Weights of a small GPT-style language model, trained from scratch on English Wikipedia.
Size: width 256, 4 heads of 64, 15.7M parameters.
Architecture: RMSNorm before each block, rotary positions, no biases in attention or MLP, untied embeddings.
Training: a variant of Muon for these matrices, 300M tokens.
Each number is 128 + 24 x the weight over its row's rms, rounded and kept within 0 to 255. Layers, rows and columns count from 0. Numbers have three digits each. The size before them is the row's rms in percent of the matrix's.

# layer 13 MLP gate, 704x256, rms 0.233, rows 226-262, columns 0-127
095:112134173132124151174134133157136135125143089126147159105116133076094149112122126122124133114102131169135171131147157114146151166156118149160111101109116167153137168153086155130142130172133134113122157133147150162190087130139152112158172146147142128105100151111092162145090146124152147129125114069158127121077163172102150137065103098097136169159097146098103135133125090123125101108166
096:124127134131153092139154141114150137106125140128110103112145131127138102109104153151145125128149113083147147117139089116106100146124078108113122128111157130123114149133125123132124142112183124120164106141100126102135135072126185154170170086132139149119113101078128118105147111145105140117163157138110102162119108118164133138088143172130115108104091137090113104123133120153151117128142
100:122175143113183127103112119103160134085146112107100132122157158148092183110113112090102111128148103075119127106112136086148132145183132153101139158119157146126134133168096116082122119162155138122134125129093114126083127093082112118125112131150088124131105114159097162167136172145102165125108108137120093115131124148126152094106116170129061150106135109126157133087126170165095140101141
103:126116150118121165171169100143124132146081113143155107108122144154172124129120145154152122160107154135118122108132132115142129156123093145125098139139132159143138129133140113085125115145120150146113096111121117143123116145113149185099105148119146078086158175145169112145175135122104143107160124104162078092112110151101123123116150139150158125157139102147165112137119124127098143176141
102:109133109163144173098123135111123171157140141135125125153127099102142129130131123191138089113140139141135165112137165140161120171133142129127175107137107109136136106189135091126122132162108136124185152125159142121127186123118140096127119127143102127124159142144101113142132155130112142057120141134124101103144113133168157118124182155106128109140117126136139157114110114097150158133108
095:132165126154101167113132129105109155095098089161090120179173140117132120145102172113093114186158135139114158119141132149116109144133106154108159128121112135113088155126113108166127206150123111171163129142141100136149126128074094115168132126161145149126156119111153138135180146130126146111134136120110138116142137147103156128131159103101129150156104113152122141149180107150143113117134
104:143148131128167171121129144078138120130112175082114119155163097133103122115133151127143109105154121147131112133135119125105146147138141165159111116102119115176151127123133149168157128122123135153155129145107119100121141084141144119131174121152131092112136174102132195102107145171125166106142110145096105125165179098135122136123125110161134119119123141061132202079138121149098184101102
098:117102161122131131110121122101161126068148164105115139149162146141154147105135163127137127117111124107107116121135165134104109125173102118150148196157127118114153126132154115112134170132132148176143150139151090160150157138104178130190104147103124110126182158139132110116143099094168127116134108130136167170082115129154160160114108104094149127167124096123106163116116094162067106152081
107:157129098171123145129154158123111134115119121142167157140123139122141143205145153088122152164157124089099108189171139137141155126160137160140108134135109144140147136127102114122110123092145166135105100155115114130120139127140152157142145145132124125092100134114147148099127141159091145127127133140086124137115156130117177155145122138128075156096177159144110150106126139131145146136135
100:106158137105153163099128152098087147158122124124118089112165118094099180166111142143153113122153140156150103150114124148135125080100140146099145153098129107177136117111130088136144159108103110084122118181131196115149161123149118165115118128140142074155112171109133123127131120135140142164159139118113123144155116163170117114136135130110117132145080150143150153083115157135138153126136
102:097134158190116156149087155139120151118108124169146137143136117072141152129163131126094128147164166132116160153164136110138130129080110155066150164171133122112169181140121117133088121091159138103161173136081123134164128114104148064157091143150148112123109135118143116136129148121093137141126143104109149156162118113149104155134116154137132111106140121129140131113127166140125078122113
094:108129112113152136115110174147139130122105124124138124124103163139123074114162153135096096123123112150138134110132105110094098084131132147131171119102114138124112099127124155093107147125096142146128082083070137140191085112133122091133144119090082136104101168081171118113098134114134152108102147105121141109117108115122141165098090159136125153152128145208128126147093137113162150110158
103:128117142134133167123130119148136108163142125159123147145094152097194133140130135106136102147115148097130136110161117101161111139132086124110131140118149139101125092153127173100121127141108095154125121103120112093136087085109151135155144104162077159131139120146112131118135143135139134089135133155157140150127139150175152142170097132079104177111095112109098165141154155077139120135101
098:122151149117140194139101153154133074139141140117157103156123137077153126089148165123084127104116148123108170147097118163136132113137141137160115128126109138137160106094156097103154111110131179115169100138114101116095088152146124090153149163143174145143114111120084081076123163101119132127128124120159141098157178143153118113143112164118151141115140169117127178147127109135130068128106
098:102151131124112104128140097104140119088123142127096124147136130142137157112155128153088133134121115117130113092182140125122110167147146115211127163121105116111175107137110109101149114128162066139101077110162112155120108162130147105129142116122147138127169088114089163139138182137117133135129091123111093120121062121163165129113121163110084139149131142110117094148106149153145108158125
101:122145150134162121087136111164123152123099121104119096110162165118137184132091111133145107119125163124151172152139149134157147138139145145163172187127163168164111104102144146161163144100109133091148124123103149182105113089098131114142134134113116179114123108147125168128103128090104114140109089109134124148098132149122143069168142140114158122158171119123159134120163128141156151153160
099:097131119112117117083156148133126109131168130134159132114149158152133162174138111131103114116157118147124140159104135101157115127187108137110160110131109175120174076119131105116136122121140109132164101126103139138117108135125115083102102123156161148118122166171134146104119114141151140177131148086114125119130117090117100122121100136072098123120115155156096165140160163079120107118132
101:092157157171137103127164121154154146129114140113140092125098132108143117168125096162142164125115114171122100161179119107122123163166126120160132116119164125148082167125096142133109136143148123148128148088169125158110100121108137141128183128201138134134122123101123136130114072140107124106091124105104114136167140132119158122148194158135147140125141146111143172106112043129116163176118
099:173122147137111107118093156151133111129146134143124117133120078116113134185122143102094119148118133112114064147111145107141100108120128103132120122075075148181155102181108119113111118120125132120120122157125145113144112117116138164142145134151082093157154159147116172110107168092119091155112148100142167108147135152125113157109122131136117120158104146115136096174116126127140087117110
101:135116125111142115133103138109147104150134111151116135113134137132101093124130109142133158127115099121096184128091167131105157134135145102113127156161116131161112120105108153139164095133145122117177089147146156116131077131065138072161161097135100123131132110145108135132145128141142144100112189124086133101176120108172153164090099111165115121135138168153133123090142114139159127145148
101:127116109150120131134176115142138131123144108140114129139156146146171119153149167112105148092076113140130133146126122101126145147124061112136144151122121114084156133120136119142150144172116134163109101156152119157174146054129091127125128171119154100132151166124122079114187139120125146137082125113150125137125126120150122086118073140136153114118169103112075137124136110140147140110176
106:108138135118079141136121156152112109144148133115155128161105121133136096122135139119118130106095156166099139102127083150135121154147129065117157137103133133121185097152078133107139164153147135112173143111096166118144131110129107118141131141149120107130143178187110127125100146139097157158130193123130113148152086164133113118132162145133109120141110142118135141151125103146134132135087
102:111133148151139110192104113100144111109116117119170118145143102111120087131146124104135118160169131157164162135146120147138122143175148130137126102144153164133111137098136126160151135161096156139112113130104103093160091100107148123126136164144149162130121138153118114114114139162139137111153158153123081147118126088143091126189095133115104096094108123131153105105106108087085130153131
099:131116118139106111142169130118151142151147120132107173125120119150149085136123155110077100193081137095115106114146136129138137132116107132171150109141164071147138115161104124108129100136128166129136116096144149133149127123084111115185125112150133132126121154137117159127124152146100117165135146144131112103116148122137171110122072145130184148164141097118103100139090135129162120111108
099:097132110137128143135129121158163117104126113124145121108154126144122159119139140100103166134118140109135134199097157132125158150155084139081179138128136149109124093155181099125103157161112184147137116098097109099147141106141125124137163103188096154183151142111111095144138130171076130155118142117148127108169126085124144174074139168158125128148102140134137123133086121140117133129117
099:135121125151088147101144134106153159085098097101123166124100136145130099135142139162093133137166105155124139135117122115141160114103098128104106166147204112175127140096136127144113168164125128134132140112110151143117123137110110143102160136123098159087099147116125121062124140100093157155109114128123122161147134077106119160128126145137131084085112141181097126111157132128147101086072
102:116110116148159117095117140137097107152122140130177166158150166141162109151195129128096146107125109118111145110126139097116139125103138102142145133060071127119107148117141110152149139145106148146092117134134130152121158108130115145162129139136129126153120110103153121175137157133112092136134137168161132099147148096156192144161125105128124119118144154178186112128175069150121150154146
105:087122124153159109126156136127145112137113118153139145138151134166098136185144140135136092152159092142114119159104090123125115116087169132150156129145110126118157107131114123149144140146121113113155119163141133113131137177131108110125091104153129127112131141102126131127138134120116111103155106164104108088150168099092093122139089103115161153153137120165145145165148134142121111117128
093:148122142087099103157142112157148092065117113104083140181102138129138154107151134114163151115130128144118149120147114183126136159108129113122109155120089128125124149142154118089117156107129130132139145120166092134144122144111116119113154100095107100137061139104155136104157133123091082127086135122125152161134091115108132168140134120088108169162138125115117087106133130164149143119123
094:125149122106089104118134116129162148110143143143123159105131137121133124155168167112126143144126146109089192140112121146114115131127120103169122124148121166119141096112124119133130108130133090176119105145146137087108156167128102133151138119099130098103175120112099122133113144122078167161145144111140133146108077167109132146112180087099166133142163124164097070143145186094097124184131
098:132134107133148133108146148105090117101129139151112117119103127170104133097111135117111147181165131128152165206155161129201114106162122115125113118089117111165142147114142148116083112090159133120144111105121113132117116131091127128140088099141117085142200141130113121148113156116139100148109144156103171128130116133133102129144151087127118097154102139156115135074155091132121106100080
092:122141104108150108153147126119140132154145142096142162140149136173133089151146132098128138138143096119110152181128151140121133103136112116112134111092107137109129098110092146145099158091134104157159117091118161098162114149135130124101087136123120122143139105088136147158107125103104130154103122136168113118119090110144156112109107160123146139103138124138180112186124131159117116194141
103:155132133101154094174099129159128148135055108126106133136130140104129133174095114247112155151104093165141097123140151106115108140079173119121153111109156111162138143122128114143103144096122141106149142170140155163110109128150110143147091096097120108135091114144136143144144132123101115156110151087152098132097094137139140163131135142142157129108106127134135102094128147147173123097104
102:149146113152101141070082116107078119148176108107144107160146133134147134141167121175128105177118131137142140128128100128135115125107113120106132118116139112138127123135184122073081162097128126114145124117150128146140136096108141103102106174103118129116141142092114120118060126120149133146162124133164078174114154114123081110105121145127104133153166105126120152136143144108155131141147
092:113127118073144161125093157094154145109169087172137148114153100119112124104090125096141125137142120150149136171093108131140183161180203136115112107148115107138097142141147073127124114111117113130149109146054083153112096164130156127117106095117208125110148123124137138088088130126106152160158143127147127164144136133141096125122121115149181165107120148154119114142102126118115135121088
103:142114120180162091146135068090178138139131143135151127110122164143114145096141140159153126136133172156106130130132171142186155106115110117126109133143122127174154135111126094190083143136133117110112134157111142118155119087100114122150143114136127146147110120109123107120113170045120096155133136116106120116146119107149138055107148098122104137109100143124164141093162131096130111110138
093:151144075191107126163090164159139165109111113113135176124118101105135126123106139104138118100132143152076070111123163140148140135086096132107135149108096114141159152130084140082137098111118099132114173142113144110182133157123152123144132140161149140137084109102142114166127147081119110132140159142145156148105069149131144128106153136122157160080090145149149154131116147113136064125119
# layer 13 MLP up, 704x256, rms 0.247, rows 226-261, columns 0-127
097:159099129107107139152130110139134126146118099076151094137096124108143144165118083104115160122115098131100140103122129107143121190149121098142132103134125157148139142079161113135135125186155121111128128104140136117127119163092162159114152157104130148138200129122148108170095142124116144135110111109157126130149146138073156136142120123193145148090109153136185119133106107102113146096167
102:118132136107099116118114084092140142140138115148143118171150165109133161120151133126102147148157136090144124117136123097166093115159156108109131138149111133130136123147159134101095126159125192158150089152066106125144123112156102124106099107110122120163120100116113161069143114089110085127113101127105133114132115095117115126104137133150130153148112136142175127163103119160111074124116
102:135118162139145092103120118123063104135138105165106155134107092171134106104158118100143130141163149151173114112147109144178108093153095131141084143106094161130111162118178145164121145102127148097094139119099127127170087156147133110143148102102133138141152146119133158121146124094138129136191142116128120112140112111103166118110125086137128153122115149155103148136127107121161120083140
100:122099108140120146082130165174117121097125137158119116137193135153130098157133126151142136088140075131104178161126123158152117088126110148143159132133116162095157107133125137177147123115099149137152141151122123134124163142139139158097100148110175106119160175104106129107122129174110095173135149166135145143159109099091147116105114077099128157152143130122096093159177125122110166159116
109:124176105135122131142174110094145111111142116121146102109131144102158138144140105123125118127108152126133123111144130122121125137120143091110143108157143128073099177147105160144195148140109103118107129139131126124165116123092174124110163100160104151136153136078171078105161098152119097187140155148132150130137172125162134119083148093157097158132113125136148132107125125098076128100118
094:107130170123127140120136123103131131070136167137084113090114112162121151130148133166133135152096088137160145127103109139141148117130157138107124100098147111101168148085095133147138105126143126118153126088169190100148132126106146113107155105151171126118159160128146138166077130134076172148100112167145112097095122161156097124137122130113134152140142164142101133119149092109085145121139
108:130091133126135112119151198125085143151155130136102156124120153150169124155073084083102160143124178140093096121127118118130098074093100132087134142176134095093158161149088144152094133125151089094128100085168133153110114146164136106158127170161094143102133117122120139120151150110100129133135149143169133156131135138131165118128114101114107136158113117148128145150113174095109143124153
099:149140125105116118155105166173117132111126099107134061105105108107156110122123156113120138134073107128157157139110144117139150089143130113149119119076176118108109179119122108182157148148123145108111150145113144146100147082111120099164109125094087115099177163143125155175129113101149121170156153159113149088111117154143095155110154153145140131181131099139103126133127112125116075132103
100:097125103162145117130095115184125119147110120110153134141138163138133133106102125124129146083087151138093141136133144112118135141108148138095106103139147108104096128097107138080109139115117155133172153113154121112144127127119106115092148131116135103135145156085136159130128118107148150108106147107127164107147173160086097132127152152075128146112123126142151153128112109168090141134127
106:137132088089120157119131145164158113139107121128129163127142130096129139124157127123118119100152123108188138140136123158099111143172125127128125127131123102117155135159167123076125158138161105094119144103117147127164116080109121135119106124083148120130132099133131118098143129124133137152129086095122152157135126124159112172162134173160176136120124087139170139085127167142138083125111
102:113083165133114127163158135143121166139154156146146148139122108126132147109135123106163121141121107142144126108153122123116153127093123135100158131142140110124107106109182122134067121164104118159131100152123151126128164139160095157128161100123158105162128133146167130100146106103137117126153146126144137156147162103153120124078107136135140125080130125128127104094151134130175164126148
093:115146172144135139155144085100150130084131166126118089111146107126128151135125142162109122116084125090101131117122160154140141094099146147121142103149064118137086159147143120156119114097121118144112133219193159143111154145157091141148133088111199129145137099114135102092168107124098161170115110107099104088064108127159104128105167092160133103124107129103117141148118108099111105084116
100:142122094136112147097129125110137122146115153140116089146109129060178132162105161134136138133116132115166137111089117076170122174144129174111102106131147178144110097138125155163112112157147149096096084109135073138121121087100142154164108102142123149140071110106159159115113146151098110124144156157117128160111136123134129161159116141139130139148119130135116127116119102126105130161104
094:118098170122122160129159181119111131119116133136164121114156108125173129133126122120157066080083127162174089130136078166140158137145094130156111106115059116117121105136144108134142139130119126138125146134095116136103097104135130125139099136119125155164152147148147126152126139123121149108100121133153103147147084112158110117123138134136100132150153146158137161125113146156171111140121
100:095161136137163134123133143150145123147148154152108167101081119125132084139097118133142099166119129144080135088126110124127115131112109159092161123135178109115100133087097170122125150157102142130111104076152083129115146133125149115167146100117129084099088136115119131106136101144137124127103153128107173153129162126116145124093181129116120103082098161118151123120077089087135078157114
098:114138131125111086146136125106086126114143088110118128143151123178147102095158147162172179097129131107162109126082108139160118116134136158144140154131145103117127165129129142146080161126144110145113149114091095106139114134105150142133088110146131117105086154108121134127086130114126080107111108122143102103089137144099145156112134097124125127116134137131108118105153112120180135104104
105:106157096145126114098143122125128094131146115140121189125125123149114184134127108122163138134105112197081110113099125138112127129118075092142141147160129102126138098150168093132130134150127140129146094156101137135110100105129117193103107101128132147151120183103120182107137085136078125175132107104129105116170077140129141144133103139136084138105110124152117102161138158118101122128117
103:080135090146146144116112124121159141114112124093119054127135127162112144122161151119118145120127085114142181127112101126162128181109155118125126152175085111108126138103091109135154135104144127148135118118083139142080119138090155131107162197105117085115154075101115134166137114077146128096141131161170141158134078097097132119136109139071144163121146123130096127183162189128143125127103
093:148102140140130110133148131144124143138119141107142110125155131159103104123166140084161107133092107161120143184119097096136137121122137100105150114151094123126094158092151128113111157086179127160122103118119159133125096145174133089074165138128123129122101157139176136117124192140116154146113158149107102143124181157096120144130120143159153130107128127137152109116128111088162150172132
106:102135099130110134138145138150123179160112168153121131115196139136133178118080141136141126095062125094129161139163133113110098128121114121128146117113111126124105094115094116153185126110202143126134144145074128131120148113110134131152102096156159134146121160124121130089128131153181110147144101137144133140100127107121115123115136160144110139128159148142125130092152108102119138097136
100:126122125139130146103126127140137096172178113112134086138132117138130135115135096201197124154121139137124111081135076092099143162147128097074138136136163121130080138140134163122144135162145124129145180119131155135090083153130116106155123145158104137132136090144106086108123146178132119129138111074136115131112129139113125112139137128183143131138140132085098139141120166118168167119118
100:169131130106161144149143145097133117145097118098143117090140111114115106139120132145171120143104119106123142180101142136089129126131112128128123134134122109128136132120112158090123125105141138119104120121077097152182114111141130120126121147124145147170112117129113104147142157132146115092149061132124159159120188097166102119111173160200161115060113145149132125134145120134175123150125
098:148120136139099114103156114121125112124144148124153088159086145153152116107135128153166095118166111140090098150122144159109125101149158143102096101132120100165141119108112105134124142091136128142136103117119135132118102205116120153103081155178134130128141173130145222103106130119127094129175110131101104100107130131099155148127100124059124118168179145114141150082172123135121144127112
097:099172127133120124127139087137180125122154102119108127147126134168164126141110147138122125127127117146081110107118174120109132168113123116146125115149143115120171156176147149138155133150117115091139083124140100079166134136102106150135138150106120119084104157150160136145143096158145106129175127107079134133138152131117179109113127154127133154101102135155107174078069106169136110159121
102:141141102137113138125137116100140119149117115137148146115145116133138121140111091137148171144151137087122148114115122170140116129089141115071130109111175159106120141141109125075128115094135146122114137168157136127127131101125092154126115120107105085112096126135123077143126105145105130131158173086170119132116128159112103127130140139135141140065124129147130079121111108153093115116117
094:142167095171132110168138107131129123146117125133143096140142138092113140125122157175141174109139167157109176099104152112118091133168059172129133127125132077103126193128154144159179105139161123121135143098143138162138126163131133124110127090137126153088132165143144144150112117140077114159154148136148122150115167135143121134137099112106139147117162106081142121128124128114092131179171
100:078140135104120111123152165134113162113116110164080126098081101137094099175131167094127125189139143126186109124108135068157133086173101138135145114147125156121155071114151147156187099141084099164137090141129127122141119168136175167163116104127139113141156138146133105099148134157166154130135094148112154098122150135182099140149100150145137157120130162128128125122130154149119140160136
107:164144106130134109099132097151109117135152114159148121142135152128079144150122091110132125123106120111144118114151092199122138132116187138144134108144146105149136125130132149131124128156066169150134106159114103072141163132094151166154124069145139101114111132105129098107086121118154142130143165125160101127131201079080103104138123103144135103094105122133112163110099143190146144152115
092:096142132152163125135166130106140096128135114106138108147153113121099128153143153153166147134159119117125110101103094115132120144153109163114125133174125108147108104166099111141167117140167094115132120125119163110155128072120093159140104160146131154171162161143123113161117120167149124128107122147095124073138125162113128123116116134122170105096126138103106124155091089148097138140130
093:089066140139104132131157147146114145138141117125136168127123142129109117108122083147100092105148109141122132151109185091122115130098112155148119117112134147170107134155102092063156138157071140135115125132126098116141138120151116108166120122128164100147128128131125116109108118124104154104107151143137087137087131134096137134127148130126098139155116177108092108157123119154166100114101
098:103170140146115108157159130116134127103110116127116086150105118069123144112121136097119139124095144159138117128087147105088142140111121148129134103125119154144126120138147107095154145150140111117099116148115132134127171126143121132133126118102142093113141121170101140162093143109119133115121115126108112144093127167136141110108078109127130132153151067110147118152107168126146189171155
096:120108132121119136113163111110147107133127124110108101105118140121134072117143075142111113148090121165051111044144170126179139126108083143116160142123104090131121108084128127128145121155206196122130167135124100111154121095104114109072128147157103109115127136113150136124112141158159131112156103113133132104146117126080135126161147147145132114105138118112153178102159117117101122107171
101:150110084150132107105148156112160109087161088130114114127154054157150127115105111133132150123136121140163109159124112110122142091137164133129089159129108111133130119117159172131106098192147099136110106165110125137101159126076117143162150118145107140088159136104118108139107142134112160093106132116103135116107131172172192147135103075126104140146165122164094093135159090130141177129135
103:155121154099190120145201165142137107133101122097118182117107136149106126149108129100177128122151116159140105117097137120127157111089123117152112134126094119104122107175127105153125114162149125132088120096177121089122092119139157119153113129153125119161153078134098170138144154121129131122164149141126143097123129122183128140099103114079133104140147169102128132128106145082107149143130
093:124126121101102124088147129138144117138138159126153147155115118127193095154140115104090134150148142091163176092119135097135143146145068103116110161156114111112066154141099149096105153143134138146145156111120101117163154123157129116120155114144124116139155123183140098136123115132082122141117158124137119117140153128099104081093113141152106154132132136107165126121139146159118155118144
104:113148135130100130134169128100125135153100123107101061116133109119141141121098144149111172110131139142137119102102149073130118157090153123149137127161164146065143123128142120135151151182104115110129127094156148133145161138113084129110155105129137104126135139166132134133129129179153093111100161098130131084140140182113119140138133085115117115129100123127148114130085148142088118101160
# layer 13 MLP down (transposed), 704x256, rms 0.0876, rows 226-261, columns 0-127
100:121155103090136116122119155116105116137085155152073132121097115143156128130145128164099149153110090130124161141124129131116106063156142129117120124137147150169116125133100128150158115115091119125186126144088123125109116158095097116102142090115109134151127144143093139149144128156123183112148159110123117114075081104150120150159181102094137108099071143127132123156132124135121151114133
107:141101122136184136079101154143159113130115164155114138119168112108098133132134096094155102110129109073156127152134075067149100077173105104152101120144083133134120136146083128097096139150143125133152142138135140148112110119111139099166139114099121133117135103115129115100133107132117127146097130117134144122148121157136140132123156120096163152107150138083160085091151126190134137090119
103:085137127184117157169149135132160152154075136090111143141135129113109135105107110121152065116140108138150154077130137102154129121075096144147130075110085145126134149123139130127155143121108142132115148157146156153154133091128098158114110119128124120173148132119118153133134118084113116122139159113151143150123143117139135122081126072124158144097132101092162129099114125147159140121114
098:121167070113141127131133151196119132155160112098124137156160181090142077144121150110109161095149141130177155096127147179102152118146085064192123134136124094129159113130135091139118109118144115096152109136139135151140114104159134106123137139129103110111093115124175104123148151115179148158142152122124139101100127104170187129122102156099132129104127137103117144151163117142101135141075
107:126106146129130098123100124124173144095162143123115130154092089110121119119103137099130122122136152130110150090104144127096160180150132087134101117103148113151172178118166101132112113173135124112140133088103110122165111131142158109140153106106154177137105151134102114112166131153116149144167156116155111133112095123098093120114068113136106092154141108110143087128106126124114160152125
097:161120136127093135152134169161113119095130108163116158164155119141117101105107095141112172137130122113149113142130142152181080093146153126154123132108166111146164107135112131119152142101101131123108146082134156134130183126117156125139118169087132126113137114123138139107152167113157098093151163101069121109145129145105129193134138109121091106166095111166087181110118111132144121153119
102:165114109094176125106119165132122174138151138113107157111170117081141131157144119107081137143069123143109147085138117102098135155088096131105094116137102107125138125123153156116137115125141144115101068116131185124150096108128148164161100140144116104121115111127148103168101175165162116062175095121134139133102133148116166131095110107133129121099117118147163132131089161123131115130141
096:149152145141141158136132092130119130095112135167100118117110096127089124132126128090156135170123129165132139145108115157084086121106105119121104134118167152157125102156144094113138170094090122160106118145112094158101143097144136161134140148153147097140168171119151127113107165159117119089121112114076124144145157104165141135124083093097140114158141142137154111155142081144099102149094
102:109138166076123132123101132099146157124135133117166134146122106177123116109133132121101112130163099123187079106140130157085125143121095121104116140109133104133125143118093146115142120161108141139134130134109129112114092150116076155159156136141110155144095168110098097148133140118150115068111108152180116047149067155116131177118157132144152147184090138132130122103135137131187121125163
097:068138136110149133082144156139136124087113084120108119109084172161114150127153132114120131078142150178164149089128154148164093113134125146104071098179119124130133121131091068129103112129146120135109128094126132112117134130091111146097080085218148137140154116129139161107157139146112142149139120099135103150157123116115104120108134140129108167127092116155142160147111149115151148103119
098:153154109109119124153118109119099150156148147132123183129188110102139106141118127145145114142166143103114124122123128118142104134088110170126107164134139140105110111152140127124110143098160108074148106161138147102091153118116123130113163162072133140162172123121129144125092146142108119153086077125149142143132147180124095153145132111137124112105106131176101083103163150132116154139139
091:084102113132140124110142106136128178117139120103129117116200113117116124137124146136089108119124109105125115132124159146138144155155117122107157136123123107135120115157096115123161153148098139093067141107153153181130112112130120155165100094090149158152153146096121122145156144160149156110102125126100113129120161161082131146110130086131132114149135096121094103093120169118160119131137
099:185141119116166117128105096119101150120136170143120189156121103128152095152128149124078121186106160108196148136145145158147088137155076158150118131120158115146104116123104104129133121136113158156073133157167111158149109114132087103154171113129119148094102137125115095111141123130098129090140144134117148132125116102140145152165125170134111129113087136129101131119137096082158147155163
092:127117167117142126142133085160104168138174181144104084128120156103140121117111079095113085126179112118186135119151123169120127125123139139171110119109083117158124109148169129068137128118143108094142109133116111105086097141153152123110109113118114136156146130128174120160156154153123147134120085143125128155145117149130121134144142136107133118134151144125092108124127121139133183107118
096:052101117122088103122125112148146103101168126158095140152129064141116144171153135162130116141099127101135130141150125110181126123138153144139130104111111115129103120142172156092146171126118124135098147114095159128152164110129129068153152158119170151159109089134170169136148110124147138093097110098115140117092146112117131146104122130165119087093074110132102152153157131110167149132134
097:111125135179100135155147121145100092127147135171112129126214119116112106154112112096142137155147126109104168129127135146125132135119117109160105092092103106137162156171081123087103162104120151143074143153128113126134126121092169165167115151125134147148097105141120140104119141095109181150125145151088115142122126136090089125139116137110149139075139115110105138155141127158140112157116
099:086163129101116124127106134117090126079070144176171116098141168141129149145099110158115140149107091128085097124089130127072149126154108156117150152184144153147129114107147098133140133159104134132121074125122153110131103101101142137149088127128112128077149137135152130116139091122116136145126134130144128120105133139130124140117173130120136145150118149116086133143091138064132153115155
100:013068129111108137195132124135136132110116148118136140107129148158156105140127141124114169137118108145160141146102111133131154154086095180108095104093158133121111134134095120103090114163101130102129134116121120162181150110126105133134116104157120148162155156103160096141167110126119130126141098151147123159126091154112148158110128153159085121098102149141128137093089148152145146069120
095:147149132133153145131158120064120134132133116066113123133152170066199142127119141159147129171111155121147125139131156138176122108145091099090127137142141120116164163148137119166112126156090159117080126131145158137130150150129146107083119126128130131102154130118136147127144093139158129119138152092119131121141137166109087118101112170105121118080130123170154118165137113134164161168136
101:076124141169122151103139137129187105132130133117113122161142073137089116104129098117128134093109149167141139075101141090100167141128106134135141137109097163154149124093124128119131102132130158130130124109146116169160154076155130119133135128138128133086136112125139094107128089145166128164130121132090134141082107129119151139080141140142137155141147130119160084135128131119119148107139
097:174102134163144129131147121171149114164139094142136128120162128132084095100126120159123141110099150128125170111155149123099100114157183087120135122099184126086095099131170136151096157084085119123109159158108143158123094104128115122141082147126121119140125111123157124147097114120127124106152138093107103126147163096130167125166124147150133136143108171128130122089140134165119142132109
103:043110154102135135142149122108092175117116111167160152120144135130179133132116140166132152140118105103128130111084146149128111113154141119108157139071130132144155140078112108131146097136124124104117165147169092148142137138067129136128182116117122174147178121156123157129149123073133094117105138100097133150139131147103144097132100090142123134153094068106137116105117116108125095132098
101:089180149106146115186080094102102128155124140122126075142072126134154108100141117125149129122140140113119157161076157095089118109116110123110129106128107118137127129095109087124135130103133123127113112128129113144129103133143107096134141148128116159093133166096165165122129127116147175130128157106101112174147118095131141114116123131103103196150146137121090119134154099127118100128095
097:088119108109100096115168099155144113129168101085138099156153097120111160148124170127111150163156105108115111098100128149152147094128101118109124135131128163179139080173120119120120155121107119130098133123136164133124131131077113136146118135118118182135106148141127152141090130133101113114172139121125116137113142125106135132134094090104130109118154149075073112171130120124107167138138
099:138123142123148141140153122073096085135122107119120161139154114095138121123109125143118130103096118131129058161160130112168138117158132098137070107103160151137105129099141102160137132130161119109118120116125147150150104108103097107154101116117125135095116124126156179160086143132105103118132145131134135139146144177154109118133118180152144195154134125111101116160151148108108096154139
094:234127156090106120073138096136157112093147133141127147095222094105141118106108150123098113141104119119099124112170106165101123102155130135114119098106141118139124108163157165104161120131134146146119162172122142159152110091144146140124111122109138143120106147130148143139143140103137137122120135149152138103143142083122131168124120092102122138164106114122128110074130167144132105088121
099:153143111122112137084149073140165120143107155133152097103165147141115113146137123096164118104134164138159105126115150107121153112148112123138124182175063151145125149126128137139166137124151112111158094122141127139136125118089127127130155153154130161106130114125106123125104155093116131135125098109117135168087154106126146129123154125117119119126123164146168117104127114100119136146102
102:006095136110149130102109119154106150137109092163109136175142178126145129153161147113072088148172097127110092165126134157097120094109146125122139168172110135128158118148138075111121145136137150134140098118157147135135153134127118133147156141145122186106117114095097120151107130156100101125101107111140140148126145090097117113159083119131147154121142126123162115158116142126106181118137
098:098114137143125110082076109128141120141157099127086111118133095183081119149089150124093162113118085127111140085146161132138143139096096121120099130109093164121150143140114146112098096117110139162166087137194092137161124099068140128121106104076108111128137157129144153133104143135149139165166094148138166124101145056120132146169134110113103135091115103148093148154114128146119117146106
096:075109105111144118164146140067152113147096120101107088118092121136142102132176133119124113170153159116154114102157099125172121110078136152160119138138108126117133144128110108132108140148169088117130115132112137126117076123106117123146117141146108127081141099119078121101169146153144144138148165091148091150091207085143127136148124104136149114151133125165133126132128116111143079095127
101:136149133075120137137128151114101118128158143087140090163138129129146159123130149092145121139110129156108153100120141126154107130108102162120127125197097116165147145103152138142163138138101147124074083091095110162128126112145132124148131127126119128170133132113123096111135142114135128140184155094119127145115109116109153125147118132131111116115116127164118136175136149116148122114142
092:044124118142106133123148155112132112115111129121111124172168130112154123127129123117158091138123116102134145129167147109128123154171145147144139176140194146154128144145121096142138130157084100137115180085106109143131100147096102133137090145128100112100130130144147071149120061133112104166153152115114093164143079142076129115126120108137134216115135146119122151088129177103080165081131
098:105105081147135144105102094121089080126130123137127138153120171109124092151113122150144139113111098116123149109106151154111118086132146139138134126122100157092152081122125128139105087099152109148151144137149113106114174143098123149167122104114134121147155131140107141135150106122104126126144160138155145142154073119135118137085087104094130147128110124128099158130143120142133136146080
098:230135142131170127141168142129121170129083122089119162138118104132163089127130107120153120109105151091117137101142109139092166128117125117127139138136120159136143115131123130155150142099133145107144149110128132109111108122142085141178151143111116092122178120124156118119083128150130124144112176136116121091167090140144101135156110098100124151140163144120162129095107110138138148140108
094:124119162154124086112139094117113127126170106138108124133115150153148133136127189152103160135074099079151104099112108131126147141126120121176129106179117145128141106182129124155105159145144114150098119114151112136159084124125141127168164126156130123133116101135159176118128063110120115150132061126096149156137141124129168111061123096148117100185123120116092147141164123147128130160116
099:125098141123110126123123192124161129139131151117115098106109151134174157136088114144104128110119099103124058100089096050106094139134140141140121108124112123088105144123109117110101150166114122130134116122130149138103144105129115102103100136103085131097105168140109107159117122131115117118147131149136120100149104151110135164145174137126136117137122136129150099135080130144158138126075